From a checkpoint of a small transformer trained on Wikipedia.
Size: 14 layers, width 64, 2 heads of 32, MLP 192 GeGLU, 1.19M parameters.
Architecture: RMSNorm before and after each block, rotary positions, no biases in attention or MLP, tied embeddings, capped logits.
Training: a variant of Muon for these matrices, 85M tokens, 5211 steps.
Each number is 500 + 40 x the weight over the matrix's rms, rounded and kept within 0 to 999. Layers, rows and columns count from 0. Numbers have three digits each.

# layer 10 MLP up, 192x64, rms 0.256, rows 100-191, columns 0-63
530436485491457544480492447549506460463451427557487527503516467456547476484498542526472564475500460491483500520530510503483447510531554499578478515506521500552474496504513469463517488527542467
489516500517533521517541510517442581460499450420447464561460518520471479459555588492496555506454485535491482505503501547493523542472489433553491517488471498515498459520503476544507535464523491
510523339450498486530583500523497439491551447525486538462495516534514503483517554470504471499512493473485486553500522422491503528492481517537484537427595517479445491541485543440507541493562482
428468481448501511555546472505392482488467499531541464491587516557479480443435486612452500499504486546504486469530446521511483559498514563495526499514526548528486531502537445484470531623461468
479516455470600463519433516580454519475490543422438542515499463510485534504458479405507482427499455473445503602536492558532408561538547567490454512517459471495537538614516556501453436412474484
527496517485525515469559556576480459520497463472501446492475466470520583514533538502550447467531466472481514523582471441493549513519459483504514423464480492587556490398454512507467490422530506
481536457399487541490449522457591509515520528526444528466522502516543501450509585467456398480526534421506596495524531616464429526509544489545474500559481410523571488584479537481526476512497509
457543530472506550555470532496546448479450469525512528480432474499449488497428513503473447389527569465469480533532534488489449393483550514517435496484579561495478580442589593479500510482471466
489536471481534502538457454565494452517487500465540503537496494583478487555468457563545543541513514492499565448517467556478497505570491491426512402520491520539418477549463435434487360519454500
446513515519557536464531512430533454569530565475539474476498508467480530499487492589522461447546481466460478461521508497538448501524351469449426515534523525487567454509516482499484532502457539
493554437532466494510443480503509514460545485444521512515507540484448483553510480564471521486535553455537465530480458504518498562517472519445570492474518543533589535508578492541469498428553520
547537509537526491539494472499475446482545552464511485526548416421450439558531441452414500448541540551615530510508454491516517474592471529421591493534513518550492401520510446496470443512511490
466482460490526557456467492495477491401506456450527552570475513537545468438507584454484493546493516541448490470451546481452517629611483431481517507551538513423459471485512503509549468520558564
504481511436503499467543557467533457424488515566479451543478511525487532475469483536487532464516436482492535501485464470546491449490436503447446490512482486546561508473537513399489508474494578
436486510498476448487519485474513586501491450531491477499468489582577504470574482552455471439565497535529568515544521480453515553492503495441507405535529519467529558492505506482547534512537530
442526517514521517501502598491491495488485537475534474472501543478571526486545512542466495565547495493539494466447489476412529500551486438537483555459466517475457403509483428479493475475568475
540478495444488525558494493504505493499520475480542526506536577528579507410481455556522517457520480542447544493506486494475479525429493430562471499490523442527492472519586541387447514454513506
470534377461533486511547513487529516557436459481511476527469479495499459482451442526494517500578530469552537558534596551515459494468499507458517549497455490459510484530507527442495517509517479
512481593544516452515469496537573485506489534501523480500478479544443496479480539512562498457445439474464467545481572473466567480519545457543447510529449521464513492449458553496465511537447513
446459583478513542458486460530469459589487506417565547563510505432520467568536513516499488425566538510473517513536549507532485530500574550541505475532530569518613494552508532570498505536480454
499487512534482501581502485475466479505524427542534498484504528442516434511491486540499565464452456547428507427548486447500461460492464499516478433405492483507474528492485543454561491516451445
429506553482544495472462459389487552505504542463525570495475531476504527429518451460410540491522466410475485540488503506593568465481487584494439488464427463446452518480489494440511473520486397
432438531527488462525488543488582472543494486495544492544511515547495537524528534553447458552544460481534565498501505514471486556493457514454485484481530476482543415552486548436503578517522510
516516508546506522573504495487475444473458498479558492462493487501463492522477436503534539441556475526549496469477489563378458543500477457624492510473365535523486481377501478460545584525469515
437532510541448399399506525501516469516451544464509480473526460547452514531415488425440459492488515453466482521582514595501532549432525467504477480537579467513454464471489508571559518563487447
437467420426491476510546483532593518509457440554510522504525522532485529565559524522603628497495487512517460499429526499519500509462525452498489475470493527321535478556457572408484497485503476
513522498542515516556504583525519523467537491429570524503529447450511520540470449480449493487483547529502480481499488489472533534455522524534574458503512538590471551493416482524448493471511560
495479517474481449537551529523464471515471465505496470523502457487470473485564532447549552470528552469505496490499465494512540551422468531451502543523586519455542541458446478504543492525438420
513520423510496511463545498474526550460522537539531486501479484485518512513559462503502493464539519463547490543484432477496518535547539467512570529481497508547513505423594504494509522550584507
506584475438394456523473462493507436521490458437486486476516492509536445531525435501463447507513492534501502494448419538507475528374596425492496472476453479442510514433458589468485509443396469
501604464414507415569484479450468506480458546520460543521434541529474516541535460549413572485524499577490501503517529558569498517429436444457531551539478494474460568468485462527500494493573467
528492494481467460465560555563562605487528480549477553496535492503520479516467553482522502516459426495599423473441498467526471507471462504507515571539493489565406450503513493566456515597558469
575487511536568515468506506479440496536456486471527479533551483556428508489526479434482508429527530521495535456574518492517500434488500491545504489470454498494510474461561522510445486498519469
512537500464460504529568512532570489479418517500517473530563527573521446522446519465480460454464419488477470507452451508525455571480508411493417443468512507501564470505472503495514515474473490
483522501520550499542503492463447520436538456519453484524488427553520433526522574545496533453495539518500476472484479506521510588506439492489547545458490511488451454530528576493552545471534577
457482496538534446429506515501486518484465523517450500439492481500516511452494466562482409476520509501454493488476551494519504477498491493506519510483481483453559427490531488518485534556551445
523422486492438509506462512470556490427576452528492521476455508551520511542425484550471543496569480515495534516549448487558502493450489515420463501531456486519516468495490513492454562454513437
536502517500470427483546484439510469468510427503532521470489516477503501542554516489511431541416542506580469473486524560440485474579529493482460444499506521464448541500513548511486449439506599
539513473531499473526547502537495442537435548482485586543534484496521539463479450413514534500509520510530515571541495490547479518457510505466533464490529498522445569466524528513428500543496539
482494531437457512541461546560478502524488592472535525494543520421498515518524527444534500506509516567507499523491494484469562480532474467480571558505511490504494461542534509512496459517513522
511589497516627551438481519453476505531477466480477502465479506481477519488523509464531547486569520523527507481449523527521485487556511584487510536472549470463491478424520497507551482497493467
453465514554504459502507450467488583427535473515464495463462493499597503490521477518547547524502560490510506501555545427542499460484476411566474512535458446557498423512479539596473532436487517
511410462461506482481467444487523474442509507503544501542526531423526485496465490552461519521506512498554467516471580418540480491490480519506509415546525485477517512480551483534516565540457474
489569573574477465546501503433486502457537503483476532471403481467479577514510496435486465482501491476459517558504453490513507533490485571454471497512558472442595501426519509426549478497492485
574495510452537532543517499586514494463508489452493533493513512531519431461429529478546533536518507546578503446464522488519501458527534489563505474501471545448473488489495486533467520533498575
583500550520473486536568516555488494456491505525493512526509483505560511503553547586507516634509510537521536434473526456451506541462447525497473487575569598527504473521525504444446606482503469
446522440553505527412509467451478536474556563559450518451442469448498499468506506509457542548493444481516487487526536486497501505558554411497583438415501517509475474480467536506528534510530521
518510390509589424543549557512506566512511457583460507532538456503505548487452549506507444558474493522565576382515467534408452466499485560492491527573422531493528415530539504515485550550480558
535535453558484437459470461545508499484465517544400467478539469532508563429404521539464522543488553556510502499562470496486471459440534515496476542489574435452525476543514521525542469481496530
519511423487453537446553486561462505536504496485507497576482555477512452498522521551472547447391470422435510502518510484471506508533509477534498477499522551534471495482548523476477513494481528
549487554536465445441486484452455503420537475494478537500548495537541479529506481428507455456493494459513503477489513466456457525445522526497469493544512558454508481499526560509479469470441494
513511526549476465519556484425480460554526479488497471549504488542468531535430458463492488426482523499511501493520558539525471441463478533480514469468511501465483600482463507539479502513512428
496507546500536522521515456587536509497501524459552521504519509492419450496475569540501541484469450509531501508498465464428556469466456430518501526459465535554481527523539491552456527562516501
513528517511471511514484554529553461555459491529566502518539626499449551467528571441520457471494480502489549486510453536487423539462554461468505543580435533478517497464460539530469511495456484
503483565507489476432505462478455523483537509492480542486534503522525575533524507550478498485517443475478471522446438550477526423445490412514497577461525507558488476527469479527557539579557491
551572507447553488536444504501450529495448463463483436562409540528538485459560554484514459556493545519533461466535478535468514575531522499472475499555455483465562453535576426433551509545518508
570549431487523502530439481478502543495529537508506503469519478484528470527542440499525472523529493496491598542549469496479435526458519504548452482497436503524543503574510516545460509585486440
466519556448458475480448471406432535463515466510608477520546433473416467475387490539448563489474577450504506539460503501512476519497543470453550454546498485505500497516437499503546493473496494
502488500549482492471437487576518476463422507479477491485544504508607454503494586455500476515499543530505508489498530479473407502549545455479507511501510549453455511474564595469447524530543558
515437461546465510472498475464484605467512485510524569475450470528505508506526519484513497412472501409493493507476441392526494531515525460428499573517501447477409520493534524547478487502453470
546464488522522496527502490482535453440560505504458518505637510472515523482517587498446460441501533469559477574486511539456465466472536475556534532501541464525517532509438639508530506554542550
579471481475502505514567554562534459423542485505486507503497514529446536510540446475546496512558579592500605496438501520556532500514538604488482486491467544428545557443499503538402502497547497
538432502502606531485497554539499481498480539474504493536560494507511433489467533454496507484519545527535456447467513551503504419432481518453496514469506454478467535469531555492569489496492473
500474502447469475500482406524531464469543566487503467488424482523447529617548495485461481472460510465502524515519497508555456471483478489493466481456502463557529496486431566530511518477497489
509372504540538474492442515548530487552473543516498523508502569460551491541475521490502497558507443472512544529484514485560467545469524497551482559534508503536468614491458528503508508476485528
551520546494519540488506542480425512501487531496456493511465496554447565497507467564485514447516437503543527514551527488491482458503490545463557470463541488408467488439490475498497458554524529
462410473445387543499534549559464575464469553496522457556510514463509460506475531448534589464409461533526461522496546585532487413550491453453542498494496555511519503475487476452517558521582512
476572496445466522485512493560531508476493521498476457520462552484533481563476472448571452489520489477535541515464557545526542522446519535516534503441445557461505457543527492464584450438483515
526550500555428484499465529519439526518505509466501490483548468523458435472471435509519494502549504590473556528560408514524522589501450525505439497515443462459509480507485501483489491562503497
529506504480484535507483481442506449499473510512473489499540453459459527496490484552519542439527498443577405501485547518491503555462512450543490549462542461482500534486557573509531433460523457
473437532527536440600520463503466518514536459508510485486510480505498529535505601538468485489416514497534552453542463448514565477545456513505493479465503496496548514616481493520537465507487464
552524491531441471409491548459460528431508477535505467462532498449436553489486483519411541472519496482554539493510497488400524464532562445492480505480476478517478545476480535573470471452496465
463461529488500490584459524526527530454536523456488566504530503532495529525540490474496502523523524498560606453441472546459538527496459476494453545479523503495444496546522544502505494462480457
483512514442527555608546438532486526496510492557483505459533432474513497512473488500483486449488569515530526508520483518439484495422473513500555523513446538484537469471456478513498530503487524
541476465543542490488477467474486481457471512491511552550532497540559476532473526495553499508445489539512485496446478499516459478441482498510506497451539498457475523611532464484501603547472512
545561434477567511500540480484492537510495482594476478503523482438555464622484479551494555512418490490493506515526520433488583533503512477450473493537590537460533421467514502507582552541578555
485485507546489485505550458468500487564537458466552524549494508565434490486537515451556521495529446528538522562527546580487464503460458549559520481516537504494432528459565548470562545559544496
479538548516504528546508480492471513485513605521563541538512443450486468532489516446491501500461483483444490501550486551511413451452483489531487516557515516532453519449464496511529564496505533
508509507549542513468564485495519443495449433490477549471465511555511562528527560503504526442523517494547468524496525501501577502504520502476470474484489482526517365534493400451502497531527454
567473476429423521449540452555505500521493464482426476448578429431463505560523470570414506499552523538508525539417447443537534488475469493548476471491468488542517496524458441505463467491461498
613534519476456582426527530491521512507522491505485475409503411495486525536481495476478507436556502502520530455492517475510499464457572492480451520447505574551477525521558456470515492488439443
488425561522509452518490469462480527495452576538433530591539474499534529559488571477532473559596487483515504492469535541484510520450518487493538476523536519473502545518527517437532537481483565
539520529559495487536561518548528547500475540503425491526489549529438461544459558530548482475513479649480457469496437541443501517511511490507462451532446564518429522507485523509562495529466544
411498465438548429451457546503510436518534552490546499469465524491473457509511489473490539539498495539500482510475468487460504488471481446538556413482431538532502562520496527476441486491474464
475470491515451475501459547493470492493468497433498462476484506517527383517559510465482485497576455490490463489502473530461527496507555540485484488404404584486532605496503548492573524483554435
509486512486513551485541515517490460490550407545562517370555444479474504482500418541549550548470521477483472523487485501462435435469526439528435438489476495511542492469443464523541494509540475
467493537592497479499504537455489504441568540528557569507525548489492462460494453449564458459566517385512513656544522523512516485471451513570545485407500560492475436557536438531560480487491486
445505488575419551531506547510434547551501514533529474513469501513439497517493519550530494586480478510532552474493499473499545422461478508518531558559482615512550490499460468523524432461472477
507488504449536535466546479508478502484502534518471488489576471533521475405537492513529522531516472477541532501524497478470493515497539475517481508449529481487495441452486477541487535470545573
542475509433501507511485500528452512528543536502495518450578526460477643443569538495489528526474483524471486516477531484491587498526530512529525576535528549526464466560533467479552501518507520
474547483444505519542491494467517527544515526549498553509468410444521530519423488513528533422521484467552483479388464534485504429473460501534464520591434546493532462425529529414566478511493464
380514548524512503496491569452528457523496522464504559585537545466516520487541457532511408481487462521498486526487516517430516519460427556521537429449501571508424470507402493528494514585501497